Weights of a small GPT-style language model, trained from scratch on English Wikipedia: width 224, 12.4M parameters.
Each number is 200 + 40 x the weight over its row's rms, rounded and kept within 0 to 999. Layers, rows and columns count from 0. The size before them is the row's rms in percent of the matrix's.

# down: layer 3 MLP down (transposed), 1152x224, rms 0.0465, rows 54-69, columns 0-223
# up: layer 3 MLP up, 1152x224, rms 0.0466, rows 55-69, columns 0-223
down54,098,172,228,169,180,258,173,198,247,200,142,260,168,158,161,214,115,207,158,157,252,167,234,149,150,144,204,164,191,206,140,268,183,113,240,148,202,267,179,189,255,193,247,144,225,198,248,186,215,113,190,201,250,197,182,167,252,295,194,239,142,206,260,208,171,179,255,181,122,228,122,149,215,168,246,162,193,225,163,217,251,278,169,251,202,240,158,161,221,147,233,138,295,232,194,144,192,169,262,167,250,148,157,191,177,152,295,227,228,226,175,241,129,189,200,210,250,244,205,219,196,276,156,200,233,223,180,189,196,276,234,188,139,213,238,225,152,176,151,213,238,235,129,165,182,162,226,148,159,191,221,185,148,230,248,100,225,233,231,188,242,265,256,164,219,239,210,194,216,187,190,195,190,145,203,190,260,194,192,232,207,197,208,229,187,254,168,176,272,237,205,210,230,243,152,174,209,186,205,201,176,183,198,148,168,170,206,232,212,203,121,202,210,182,193,173,110,175,129,141,179,184,187,174,245
up55,102,185,188,236,184,160,176,223,203,233,243,175,176,215,297,216,172,186,223,215,204,167,150,160,214,233,264,236,159,136,163,132,195,268,236,187,118,161,146,308,205,182,142,170,165,192,214,228,194,203,186,301,197,178,233,235,192,209,234,193,211,285,264,184,215,197,273,164,183,221,212,200,119,231,189,152,106,236,154,218,165,217,224,168,218,147,101,157,155,253,259,177,169,238,159,148,136,166,155,175,228,173,240,197,148,184,166,209,219,227,169,250,179,244,178,256,176,199,181,151,177,229,241,168,194,182,198,189,217,247,214,154,198,198,268,205,211,186,218,176,254,227,264,226,241,280,244,197,235,212,191,185,255,189,152,233,182,156,142,168,132,229,174,273,215,217,180,189,214,176,141,111,165,183,195,195,156,196,173,199,220,185,120,205,222,169,288,253,173,168,197,147,234,214,151,254,233,161,192,173,153,112,196,211,215,185,213,176,237,174,126,203,219,134,173,206,189,197,72,155,243,225,154,184,183
down55,108,195,224,265,244,246,102,179,226,123,165,206,146,150,275,182,259,172,149,185,212,177,221,156,237,220,218,193,261,196,180,177,170,145,148,290,214,191,219,207,191,209,221,193,193,173,235,206,332,210,210,217,245,194,238,201,253,190,201,156,188,155,227,225,74,209,138,233,224,222,138,214,168,200,174,222,177,117,250,174,208,220,199,153,180,188,210,190,151,222,211,169,237,223,243,185,236,233,143,155,281,201,237,265,194,226,176,185,171,228,250,224,247,194,150,184,180,131,169,197,170,231,144,236,159,251,177,159,176,258,175,217,223,157,264,261,181,156,183,175,131,254,164,208,227,160,141,262,221,196,179,159,152,205,162,208,155,278,234,161,197,176,129,138,176,237,185,299,170,227,197,198,185,228,172,186,202,192,205,203,186,189,199,116,183,131,276,210,172,115,214,194,186,217,179,101,174,226,193,202,237,155,229,236,248,140,217,144,145,174,240,234,174,131,168,195,209,168,146,194,221,253,182,174,169
up56,094,259,211,218,212,191,182,139,175,222,212,150,123,144,241,157,212,187,193,206,350,189,257,155,195,179,221,214,181,217,177,191,153,243,213,275,190,232,128,184,115,259,310,195,161,171,265,191,247,207,240,158,189,181,204,180,247,179,183,217,174,246,252,258,199,239,234,181,134,221,192,124,202,257,213,180,260,234,173,269,298,231,203,207,201,165,218,219,212,152,235,270,156,203,212,214,174,191,249,214,238,158,175,221,205,192,112,177,236,201,233,177,254,118,183,159,232,316,217,159,138,209,245,113,202,237,228,184,179,177,197,176,234,213,137,205,227,118,207,230,216,134,218,246,276,129,209,215,212,168,217,229,238,265,197,224,221,215,177,254,199,160,160,126,247,195,233,230,204,215,231,226,180,155,197,187,211,138,250,197,259,146,287,261,177,185,181,232,164,228,247,215,221,221,193,195,253,179,244,195,189,232,186,164,225,189,202,244,181,194,229,197,221,250,168,182,238,172,178,175,219,200,275,139,197
down56,100,146,230,221,196,247,154,271,180,197,203,247,266,277,160,287,146,156,179,183,196,243,192,166,247,176,220,203,184,253,235,200,289,199,238,198,183,209,167,195,261,147,192,217,252,212,152,256,189,224,203,253,226,201,212,204,144,202,183,135,246,203,222,191,240,175,207,254,236,180,155,213,267,169,174,234,195,187,232,190,223,228,197,166,213,226,188,155,174,271,176,183,247,207,205,106,246,179,260,187,214,266,206,209,234,216,260,244,198,207,147,231,147,213,243,237,207,123,149,317,240,174,271,257,170,181,174,216,196,252,199,215,192,163,244,188,215,278,215,184,218,218,257,268,142,230,190,222,192,234,151,231,203,174,223,214,220,164,229,153,169,256,251,235,117,254,193,200,184,239,125,197,273,291,227,186,242,235,206,172,147,330,241,169,206,287,222,276,237,162,194,156,237,206,194,213,174,175,164,220,238,257,195,244,239,142,263,237,200,201,184,224,202,193,231,259,224,212,161,236,227,176,187,240,284
up57,100,112,256,202,221,261,210,291,144,175,178,193,275,211,199,243,185,257,158,241,212,155,196,164,204,205,201,117,259,205,211,138,238,183,263,192,219,226,236,182,172,185,113,248,220,181,240,214,242,172,155,202,215,213,188,158,216,169,235,140,230,177,258,240,257,232,220,182,222,225,186,217,264,195,243,192,295,148,241,204,169,254,194,332,191,209,165,196,179,293,129,209,169,207,186,166,200,184,176,234,222,223,169,207,171,263,189,132,167,223,214,203,107,204,218,197,257,200,153,176,249,158,198,142,238,209,181,194,235,189,220,157,201,176,200,260,214,221,162,144,164,169,190,192,212,204,209,160,247,230,256,231,118,229,232,238,187,188,223,171,233,125,157,223,154,211,179,213,252,274,169,133,141,237,235,126,194,186,257,185,169,243,208,226,218,178,285,249,151,195,138,272,242,256,156,210,216,212,152,230,177,152,114,210,209,176,142,223,212,148,150,171,199,281,156,209,263,249,207,216,180,183,237,192,180
down57,102,214,243,172,218,129,202,217,127,214,153,234,206,231,207,187,202,240,182,214,236,247,137,244,197,144,289,254,265,179,222,220,154,227,245,210,212,302,165,245,227,197,220,212,236,153,126,235,187,207,176,169,147,245,212,230,219,160,221,247,194,185,180,194,194,233,177,213,193,152,222,177,240,246,189,205,226,234,259,156,213,222,294,208,176,236,194,212,278,266,284,121,209,124,232,214,151,191,273,159,125,173,250,225,105,182,227,227,215,210,195,231,239,162,137,230,218,257,177,202,149,178,185,274,183,231,274,193,144,225,199,197,173,199,212,89,243,241,226,153,228,190,261,212,144,185,148,234,157,139,162,192,173,157,210,214,232,265,155,103,184,192,227,254,221,189,134,136,188,189,238,203,211,261,250,249,193,223,181,186,150,166,174,186,206,257,209,245,157,198,166,126,188,134,235,234,207,230,173,286,144,242,267,186,244,246,199,228,211,208,237,194,186,214,168,141,212,220,222,176,165,180,211,203,255
up58,095,188,216,176,209,256,276,210,183,169,163,166,266,297,250,184,152,230,244,197,156,167,205,148,124,168,208,259,134,235,251,205,221,274,144,189,112,151,180,199,248,205,238,210,215,240,215,264,159,162,254,210,133,186,216,107,177,207,199,172,205,213,175,217,173,239,199,147,211,253,159,233,241,214,129,160,186,242,233,170,171,180,193,232,219,220,158,207,214,176,221,201,165,213,167,233,235,271,182,178,182,188,158,129,190,196,201,205,176,156,214,213,230,176,264,154,162,233,159,280,134,221,204,242,228,174,183,231,193,194,264,290,177,289,164,194,233,135,134,139,190,197,260,168,143,272,207,192,261,170,217,175,157,184,198,156,215,205,195,178,221,190,139,232,125,246,177,233,247,213,204,155,279,174,159,200,217,230,164,199,163,192,250,221,150,256,161,207,203,248,192,202,243,211,231,156,190,172,185,223,194,304,201,294,238,241,236,265,232,213,201,242,204,288,285,257,190,179,163,171,245,169,223,245,232
down58,093,257,198,183,176,163,155,185,243,224,169,230,143,140,171,165,136,191,161,190,221,166,194,205,257,268,243,159,251,250,147,175,172,174,225,142,228,174,172,183,256,185,172,166,229,186,196,145,225,247,212,190,180,173,176,195,240,171,180,257,204,184,234,191,214,152,181,214,151,239,239,136,145,182,164,279,231,162,184,207,181,224,170,166,169,215,229,197,189,220,143,224,216,161,189,239,191,115,200,167,216,195,193,221,185,164,223,280,243,231,218,184,203,262,122,169,227,196,221,183,177,181,169,153,149,200,260,134,143,153,127,159,213,165,189,180,171,281,240,217,235,226,150,233,234,144,177,203,147,193,215,224,218,241,314,253,204,222,154,155,168,226,238,200,297,130,265,201,169,162,176,249,184,268,196,120,171,198,194,156,262,208,190,155,128,172,298,275,194,162,223,148,187,239,170,104,189,175,232,208,184,58,185,149,158,198,208,159,175,216,218,194,204,134,180,123,208,166,206,217,187,241,182,166,152
up59,098,177,195,179,212,213,150,150,225,211,199,223,219,201,187,181,231,171,216,247,251,208,277,154,287,195,176,244,186,154,208,205,227,187,234,261,158,163,168,126,216,197,275,150,159,179,168,223,174,154,142,163,163,197,219,184,203,164,150,223,188,243,228,221,200,190,233,213,148,289,241,168,139,180,139,144,194,171,181,174,183,188,162,144,255,196,209,184,231,142,207,198,192,252,158,226,158,173,187,225,119,236,192,124,208,231,296,234,220,155,166,213,256,141,169,134,268,144,213,232,194,194,160,231,138,251,211,220,190,202,179,125,205,187,168,150,224,264,196,119,190,234,225,185,178,296,214,86,210,173,222,207,205,149,229,206,149,183,302,160,194,216,271,214,159,247,170,256,153,186,143,202,233,179,182,130,245,220,215,276,215,144,272,143,167,211,296,208,128,183,203,184,142,209,155,204,134,198,229,181,178,253,190,228,224,188,215,263,161,169,248,221,260,146,197,203,152,224,181,186,209,183,246,223,140
down59,103,172,222,153,195,229,217,232,170,186,242,225,183,191,222,217,156,165,120,181,222,110,193,191,146,194,234,187,190,309,212,240,187,247,186,79,194,169,211,287,210,130,135,110,208,230,243,231,221,248,155,234,198,246,235,227,214,279,173,205,288,171,190,147,202,241,182,155,228,163,226,235,227,192,256,243,144,207,244,210,225,198,200,251,215,154,159,221,190,242,204,157,210,208,199,180,175,240,175,181,164,228,150,255,229,159,190,197,142,189,150,189,145,265,223,185,89,225,196,115,183,212,230,222,136,201,194,231,192,200,266,256,262,188,231,230,279,194,192,223,217,177,217,223,190,159,168,197,218,172,156,187,241,212,251,172,208,168,192,209,220,172,91,303,168,235,197,235,272,231,189,160,313,183,249,209,167,200,180,171,209,177,128,199,169,140,175,231,226,208,282,196,205,130,147,212,292,187,234,198,234,239,210,206,182,228,227,197,246,146,176,258,189,214,171,204,241,207,220,189,227,222,220,145,264
up60,100,243,233,160,224,206,198,155,231,160,236,115,166,235,187,173,226,278,209,240,188,221,191,249,215,298,282,178,197,229,268,272,236,122,192,221,136,246,244,183,199,197,168,267,229,221,169,219,215,191,234,185,208,102,217,204,189,205,225,185,180,125,162,230,229,237,197,208,149,214,202,248,189,157,202,165,185,185,209,266,232,225,230,194,232,138,212,209,260,245,147,144,258,181,247,200,136,184,303,240,243,248,148,230,153,233,270,206,139,214,203,196,257,135,192,206,195,179,158,261,248,185,191,162,179,212,266,200,171,137,201,183,195,159,148,202,184,194,237,177,191,180,243,121,200,218,137,226,231,192,165,202,157,123,221,144,173,137,133,247,169,189,262,184,220,267,198,193,81,206,220,218,169,239,260,211,155,194,221,200,179,172,124,135,179,154,166,256,200,147,259,224,157,230,208,235,277,199,157,159,258,193,171,180,186,188,155,248,188,242,205,157,196,156,196,190,253,97,206,193,212,221,208,201,215
down60,098,216,204,199,314,215,142,207,213,207,223,262,199,184,236,272,143,182,167,206,185,255,206,212,217,192,211,169,158,242,236,117,203,241,156,293,225,218,207,201,169,220,161,124,175,152,211,180,222,174,139,248,213,151,212,175,220,189,236,162,172,276,294,177,224,145,140,133,237,177,211,144,196,194,212,211,207,223,197,143,146,210,184,264,249,207,141,165,171,184,192,267,111,212,170,247,273,228,194,175,290,200,216,126,217,203,241,186,244,160,105,272,121,217,113,218,219,208,198,178,195,198,219,217,220,239,176,197,209,197,261,151,162,200,291,208,121,157,204,235,148,155,136,255,176,221,205,179,214,186,257,169,279,178,249,158,186,159,223,115,150,236,173,242,152,212,188,201,222,175,188,187,230,149,169,237,204,214,212,198,177,208,263,209,143,114,168,180,185,176,186,185,202,159,261,178,225,249,267,198,222,196,215,210,220,105,214,252,238,223,174,260,189,210,171,192,208,199,160,142,220,130,186,199,223
up61,090,230,209,183,202,217,99,169,203,195,179,207,132,227,204,181,201,182,237,216,235,170,213,133,153,165,182,220,232,185,146,167,95,229,193,208,200,163,201,129,204,221,153,252,181,169,282,250,172,137,146,156,209,166,219,179,248,249,154,136,260,251,207,280,249,200,154,189,272,235,182,169,139,217,216,251,213,210,218,158,166,255,210,211,177,139,170,166,123,221,175,244,158,155,204,186,238,198,113,159,190,227,215,231,218,277,200,221,217,215,195,252,199,235,210,166,265,223,108,184,190,192,193,201,209,258,157,181,157,273,188,159,202,186,224,196,217,233,186,218,145,199,177,174,202,228,229,230,142,173,204,210,180,116,147,221,202,131,254,99,148,170,170,112,137,216,246,193,192,183,234,272,228,155,207,191,256,207,229,206,179,155,232,219,244,168,196,266,121,246,178,224,246,252,161,144,228,261,309,167,174,182,199,210,145,150,248,144,164,207,183,197,243,240,146,152,219,209,246,238,246,217,239,203,221
down61,096,263,184,202,180,153,234,230,169,197,200,160,226,216,137,273,174,258,168,197,241,266,198,213,182,193,221,130,201,184,254,196,216,123,216,188,269,166,188,180,204,167,177,151,200,243,174,202,236,203,237,197,155,297,206,239,257,209,176,271,185,161,154,213,230,202,165,114,232,262,132,256,254,164,212,206,147,289,177,271,167,251,195,183,215,262,222,217,229,194,242,255,248,174,149,236,191,147,335,168,125,192,204,136,178,184,201,184,168,166,192,117,257,155,141,216,175,195,214,183,198,185,230,200,250,244,228,158,195,149,211,202,234,179,260,185,221,245,196,153,201,178,184,196,218,221,222,133,271,270,204,173,177,251,258,187,76,181,151,166,223,248,214,260,245,185,206,184,136,206,163,220,180,195,208,157,225,269,216,237,302,219,282,185,252,262,226,164,224,180,168,179,177,170,177,219,172,167,185,149,251,222,242,222,230,208,191,228,211,231,264,147,216,161,215,222,220,209,235,165,134,197,223,243,207
up62,092,255,179,214,226,218,231,216,227,210,240,153,275,227,220,222,294,193,214,188,171,229,279,129,207,270,247,187,240,137,197,241,226,240,127,205,212,194,229,235,200,276,195,216,172,209,226,215,166,293,152,147,263,207,213,215,183,174,173,194,179,231,153,244,177,208,172,182,166,100,190,165,198,204,234,163,240,170,204,216,214,193,178,287,277,218,246,241,185,236,173,224,135,177,193,174,196,193,120,193,210,224,219,175,187,212,203,156,198,249,144,158,272,240,246,191,197,264,262,245,162,201,164,204,160,190,219,123,250,209,176,191,195,169,232,158,286,149,267,216,81,191,224,219,197,164,215,185,240,112,228,198,230,150,275,236,219,230,242,120,217,161,174,239,251,166,242,160,222,161,188,213,192,209,164,181,158,223,142,150,269,209,161,214,180,257,168,181,173,124,254,217,221,155,251,189,201,173,206,187,290,143,241,158,237,231,233,129,241,242,215,156,191,180,185,253,213,218,242,263,236,239,253,165,226
down62,095,225,244,166,119,148,234,205,177,290,218,227,193,221,225,221,176,150,179,143,211,280,169,188,192,217,186,190,231,259,177,112,151,200,235,247,191,218,211,200,170,194,235,253,184,208,209,137,222,196,173,301,179,173,225,155,259,181,211,169,159,184,160,193,160,253,226,146,119,191,190,231,179,178,180,213,186,193,180,166,260,227,237,244,194,264,155,198,193,125,211,151,239,193,245,134,201,159,242,187,163,187,255,152,227,219,183,211,145,210,241,207,146,226,218,234,149,264,205,186,177,176,224,218,310,202,178,276,184,232,197,203,258,299,181,242,173,214,186,212,211,226,207,158,174,201,210,180,134,138,195,200,163,221,262,178,173,215,171,201,165,204,287,169,163,286,195,233,215,194,200,137,247,149,291,159,214,185,240,244,176,176,182,182,192,175,278,208,166,237,153,165,143,237,239,198,180,225,224,189,165,267,231,241,147,222,240,330,256,204,211,151,250,179,91,138,137,165,213,166,198,212,233,151,180
up63,096,148,181,169,214,162,200,246,199,279,243,236,207,195,182,240,203,192,245,107,180,232,92,174,188,306,224,222,203,193,220,174,229,202,162,177,194,199,250,161,248,204,203,121,240,186,133,197,220,295,124,182,159,129,200,162,179,169,207,193,175,191,198,188,210,209,262,178,255,211,196,195,224,136,214,223,128,111,223,195,251,202,271,243,179,172,229,144,260,243,186,183,249,134,220,262,188,213,224,200,214,173,184,191,238,258,192,209,173,194,187,152,175,123,155,283,210,208,285,213,191,243,189,218,150,269,182,221,162,211,155,250,204,174,168,222,159,162,236,257,173,138,252,190,250,198,277,174,185,175,173,177,160,271,175,239,282,269,90,222,246,154,256,250,124,257,145,196,211,183,175,224,153,220,129,223,210,198,200,179,222,203,197,199,185,124,224,182,214,219,167,246,199,281,201,232,191,173,149,193,193,216,190,193,170,221,172,243,258,201,194,232,182,107,160,133,223,167,202,196,229,198,250,202,203
down63,094,222,168,274,241,189,169,207,172,217,167,142,278,268,222,221,193,174,170,133,148,201,243,141,221,190,182,233,189,261,177,195,232,218,160,173,307,194,177,177,191,164,212,227,135,210,202,179,167,183,254,167,176,217,219,198,207,178,176,167,246,224,213,212,266,232,188,219,68,110,185,257,179,247,163,199,253,219,207,196,177,233,159,179,154,145,188,228,137,178,197,190,208,251,201,167,154,194,174,164,290,111,129,206,174,214,291,242,197,167,278,161,208,166,243,198,111,187,178,169,196,197,184,192,204,216,194,191,172,95,270,168,118,180,225,195,192,205,195,161,166,228,250,181,175,158,200,200,192,155,197,126,242,115,223,212,154,108,195,133,183,227,242,87,251,232,226,289,212,225,241,148,190,205,308,223,175,184,133,176,195,183,183,220,208,231,128,240,176,204,197,156,208,221,230,180,204,156,162,163,131,205,189,186,166,177,225,267,244,220,203,200,204,206,188,130,221,187,202,175,229,194,200,201,206
up64,099,174,174,143,210,144,225,211,191,194,227,205,246,160,262,194,188,186,149,201,217,199,269,287,227,162,181,175,195,152,232,184,246,162,242,249,216,228,199,220,229,235,291,277,221,160,216,229,272,213,218,264,225,268,193,185,228,253,234,212,182,146,170,197,182,207,291,299,260,209,223,303,146,150,221,195,136,229,256,106,140,229,221,189,290,194,155,162,202,201,146,246,225,137,135,187,272,229,209,217,209,175,200,185,180,161,168,180,257,174,201,189,98,212,171,194,199,236,169,142,224,193,203,199,189,147,234,184,256,103,217,221,164,213,131,236,179,116,225,193,200,209,223,192,129,201,246,180,205,189,169,197,168,155,208,206,123,251,200,178,181,168,172,199,212,226,204,244,199,153,146,184,156,175,226,206,211,197,134,325,180,217,215,159,161,193,232,246,226,265,136,239,214,148,264,204,182,191,202,198,170,223,208,158,191,202,134,205,263,150,235,232,224,157,188,181,177,179,160,202,233,163,135,134,217
down64,100,204,185,241,166,183,233,204,226,161,188,206,164,188,184,232,157,201,188,151,244,160,115,224,280,153,186,227,179,200,155,175,213,189,251,179,257,231,316,262,187,230,175,232,130,233,213,209,174,250,233,213,213,227,139,182,202,225,143,159,175,183,185,150,257,263,128,184,143,255,237,156,282,244,239,262,222,176,207,142,218,211,203,261,156,152,231,170,227,236,219,149,200,246,205,198,225,266,131,212,160,235,223,179,182,156,254,152,119,169,233,211,275,249,197,255,185,142,266,220,193,187,159,216,186,184,253,185,176,182,261,157,162,205,127,139,211,324,210,219,204,134,204,171,244,194,158,149,163,194,169,114,302,221,214,246,191,145,179,263,191,149,205,178,190,174,213,159,230,248,161,176,205,265,141,168,254,217,234,201,226,190,239,260,145,132,214,225,208,229,208,173,214,257,153,253,180,189,164,214,262,206,212,135,157,194,215,161,167,165,193,212,119,173,142,219,215,168,162,236,201,201,179,193,202
up65,102,179,191,204,163,192,184,257,129,165,227,243,224,216,208,308,191,154,190,194,190,214,230,203,246,245,239,208,193,151,185,164,191,206,222,158,124,184,204,231,224,257,246,185,192,172,229,247,197,237,302,227,180,211,142,169,215,190,241,216,178,178,172,246,235,180,211,118,186,210,227,167,201,185,208,261,234,247,143,206,144,225,233,226,215,168,236,200,240,224,138,127,213,183,179,161,232,101,128,118,151,164,268,221,176,176,176,176,163,148,228,249,180,187,231,201,113,195,213,256,241,225,190,226,158,222,166,194,246,212,183,200,142,178,185,270,195,195,156,172,219,220,234,243,166,227,265,171,224,224,185,257,231,148,261,204,218,173,191,197,162,156,207,226,122,214,152,140,105,212,170,192,146,212,185,212,196,116,219,176,243,206,241,189,269,220,215,184,145,178,165,219,228,161,143,239,247,262,226,213,263,251,224,202,241,258,187,114,193,133,187,158,135,277,238,113,319,212,203,232,229,247,216,161,154
down65,108,196,161,162,171,197,173,233,169,249,141,173,204,143,203,155,192,192,156,319,198,215,185,164,200,220,193,214,182,226,198,194,136,166,175,201,160,203,213,196,224,194,143,189,239,186,221,268,307,153,178,228,231,183,246,128,215,190,210,153,163,264,211,207,183,162,175,190,193,253,221,247,161,217,223,183,268,221,208,260,203,81,215,210,208,182,160,208,197,202,177,160,250,169,224,115,228,237,127,270,203,174,225,227,205,146,173,171,239,185,260,229,215,155,274,191,217,279,230,282,157,152,241,233,162,170,206,232,183,184,188,140,124,44,195,279,230,222,195,214,192,195,187,206,223,232,192,182,246,226,164,220,169,197,280,208,229,168,234,239,177,164,191,259,185,188,199,232,178,160,213,162,238,169,187,211,207,213,223,144,265,207,241,173,247,194,210,215,261,200,220,238,230,229,197,120,247,203,204,266,168,167,187,216,193,241,244,201,230,161,240,182,165,302,220,318,222,188,253,241,314,231,213,193,198
up66,099,114,228,150,191,177,229,217,139,265,220,168,172,247,209,190,242,279,204,201,223,153,176,205,271,182,216,203,274,225,245,227,235,162,146,178,212,231,158,201,240,185,165,208,215,261,215,246,192,237,179,150,178,141,249,237,188,157,221,179,148,163,238,230,189,239,252,150,162,171,171,153,181,269,156,226,233,164,230,147,176,237,226,209,221,250,214,190,186,184,291,302,271,284,216,190,210,185,211,219,221,120,245,122,223,214,194,205,218,246,250,237,231,191,236,184,211,207,210,263,165,228,162,191,198,246,192,143,213,259,265,199,180,201,198,179,169,288,165,236,207,283,204,142,261,209,246,195,210,161,269,249,287,222,255,236,220,221,170,172,223,239,129,270,177,224,184,210,256,189,145,237,223,271,68,183,223,188,166,157,186,195,162,240,144,250,239,207,218,266,227,213,245,257,121,122,249,171,198,188,184,189,229,150,186,236,257,197,218,197,212,223,168,183,244,195,202,206,175,249,158,238,224,221,175
down66,104,256,141,215,230,181,166,179,200,249,188,225,190,232,194,240,218,154,210,188,241,214,204,248,183,229,198,256,200,107,116,267,147,144,240,211,180,201,244,245,174,214,219,138,74,214,164,151,264,212,197,137,223,188,193,157,226,195,207,234,242,222,239,247,208,125,170,186,222,173,154,250,273,176,223,188,223,205,199,189,106,183,166,77,224,220,200,266,224,214,203,225,237,157,177,144,199,233,179,203,149,161,148,235,175,192,245,202,189,188,205,213,245,179,83,169,207,223,242,221,180,160,216,181,210,147,173,244,225,169,184,154,266,161,170,270,191,277,208,162,238,184,230,263,154,252,190,249,179,120,227,201,214,200,142,229,182,200,203,126,245,195,215,176,216,128,187,198,250,156,190,183,142,172,267,149,219,220,211,156,226,166,270,189,223,208,266,208,210,181,184,209,95,214,219,222,82,159,209,210,201,206,237,165,155,199,227,208,211,249,238,199,178,166,162,209,161,211,288,232,250,178,121,188,228
up67,116,194,196,168,164,197,146,228,174,263,218,227,170,213,225,258,210,238,165,221,228,208,224,233,227,178,170,216,247,250,233,240,224,278,107,227,187,165,190,246,174,180,196,133,215,201,235,150,260,235,213,246,215,159,178,271,204,235,267,192,235,184,176,278,264,299,213,136,203,255,206,212,246,211,239,235,235,210,132,202,202,148,190,220,157,303,208,218,140,209,199,230,258,198,143,190,194,236,196,230,180,180,214,249,209,140,139,200,217,97,171,268,235,158,185,261,187,225,255,193,197,215,186,121,175,154,207,168,179,188,252,223,208,163,222,182,208,163,247,197,222,145,242,172,210,145,205,195,171,247,208,283,185,204,212,238,206,251,196,214,198,249,180,239,165,216,224,256,190,223,102,229,207,204,188,168,225,223,197,198,196,190,205,286,189,190,167,228,209,254,158,177,183,225,239,65,203,289,286,188,270,206,218,194,240,192,230,283,253,238,211,124,143,203,250,203,225,284,222,232,165,256,159,135,190
down67,114,215,191,145,279,217,281,241,144,202,173,120,155,254,239,157,209,238,159,216,237,253,140,149,124,181,247,221,241,185,129,207,192,212,234,117,254,203,207,217,257,231,208,183,171,246,283,180,230,192,215,158,220,219,114,201,264,231,189,158,255,217,169,252,208,212,166,194,241,252,286,205,174,231,225,247,235,284,192,175,147,196,167,151,172,159,224,259,219,124,241,239,200,171,206,113,139,214,240,196,254,191,270,235,212,171,118,169,223,224,254,207,232,194,194,263,155,189,223,203,202,161,229,245,246,218,198,229,153,212,215,189,194,167,153,225,167,213,178,280,127,116,240,265,234,239,189,212,162,155,273,260,220,185,211,205,192,212,154,162,188,190,194,169,184,214,228,157,175,175,166,195,191,227,163,154,169,159,221,128,166,180,217,284,203,176,147,290,259,179,171,211,199,197,205,159,105,149,168,178,187,171,201,242,222,226,257,245,201,185,176,222,263,262,187,214,153,216,222,157,162,242,178,220,176
up68,113,170,198,106,197,186,225,119,105,258,294,228,205,211,174,185,201,169,158,200,207,209,86,181,267,200,195,223,246,153,189,186,250,99,151,165,169,216,256,237,269,179,153,145,134,227,176,177,248,231,200,145,225,129,172,217,244,191,253,210,194,234,153,222,223,195,287,161,161,177,226,203,209,176,255,198,181,192,191,191,241,199,293,110,173,205,196,140,249,196,145,265,260,202,266,209,209,205,185,133,193,211,173,209,193,191,144,219,262,182,186,272,171,175,213,223,236,178,253,162,162,242,201,198,200,138,233,206,206,258,232,221,221,159,181,213,168,270,225,200,267,246,246,205,153,169,178,225,257,177,244,203,188,222,168,166,190,185,227,262,237,198,93,211,204,246,123,179,199,170,189,252,192,157,197,172,231,246,239,239,177,226,198,272,228,212,175,210,273,256,198,202,291,277,213,273,236,239,206,196,212,193,205,301,165,202,264,173,190,198,179,155,213,190,223,228,234,228,208,159,210,202,164,184,215
down68,105,194,211,245,188,156,276,172,211,156,145,207,226,168,214,144,253,175,254,182,174,212,247,194,316,242,170,208,221,121,186,201,130,152,228,170,205,199,237,147,204,234,262,151,207,179,194,217,273,210,183,105,166,105,225,171,145,194,250,151,201,194,228,172,250,168,197,223,216,134,199,280,157,192,136,270,198,239,148,190,151,165,196,140,270,216,195,151,196,162,245,229,213,184,204,200,282,254,217,183,191,157,222,234,207,246,177,197,227,231,256,211,300,157,235,188,185,174,261,146,224,188,153,208,240,195,196,189,106,242,253,193,212,196,125,240,191,178,243,261,194,202,191,180,236,137,158,239,188,211,282,222,218,205,163,194,248,240,167,239,207,227,168,182,179,127,274,177,190,188,255,160,186,227,276,170,217,186,172,121,189,236,248,222,262,262,194,197,180,222,183,238,171,173,200,239,220,202,138,268,249,137,249,184,148,227,215,198,176,236,220,229,221,261,217,173,119,178,117,168,215,207,178,233,178
up69,104,230,216,199,159,276,204,246,224,168,185,170,185,177,197,230,164,262,218,196,244,187,227,188,186,242,171,211,236,217,194,172,141,159,196,203,210,179,163,256,135,224,137,249,165,194,205,148,185,268,210,185,177,189,215,184,260,199,261,252,211,222,209,224,282,250,187,100,246,188,222,208,183,128,196,204,154,193,178,107,165,224,232,148,258,192,161,166,243,166,157,227,168,267,140,268,257,230,183,201,217,251,210,286,262,193,218,173,201,243,200,195,159,183,229,211,170,239,196,292,198,132,159,228,175,181,233,196,212,175,236,170,208,205,136,236,184,259,171,122,254,191,219,184,260,150,199,262,285,146,214,115,210,137,119,194,199,212,217,182,211,182,206,186,195,167,202,201,180,228,218,234,201,251,161,189,173,231,212,150,196,229,183,153,213,196,209,252,99,111,201,179,197,261,201,173,188,208,141,168,189,171,146,163,181,274,170,203,59,155,268,219,149,224,221,149,198,239,193,282,220,134,175,249,248
down69,100,210,162,229,143,235,236,188,230,222,166,189,229,224,231,161,279,217,119,187,201,230,219,98,272,263,241,252,262,185,225,210,212,152,182,128,161,200,180,265,241,203,231,130,162,181,243,262,189,153,264,177,155,261,228,242,151,192,201,187,223,172,249,174,131,215,257,257,148,198,226,206,242,234,139,229,213,174,205,279,92,189,204,234,211,218,255,172,193,255,233,182,186,234,237,158,190,123,226,168,199,246,268,161,133,199,158,230,150,239,211,231,153,140,202,162,217,198,186,242,236,188,250,231,243,243,179,188,236,207,101,192,151,227,234,213,285,191,268,258,216,220,121,201,228,272,182,189,138,155,179,169,208,211,204,222,159,241,205,218,218,272,155,242,159,220,168,187,200,200,236,132,256,206,180,247,209,180,117,218,163,220,177,233,187,220,278,203,241,254,271,211,219,223,253,164,254,188,205,169,174,245,197,244,173,171,163,153,185,150,128,212,169,202,198,239,191,187,277,216,199,185,233,178,166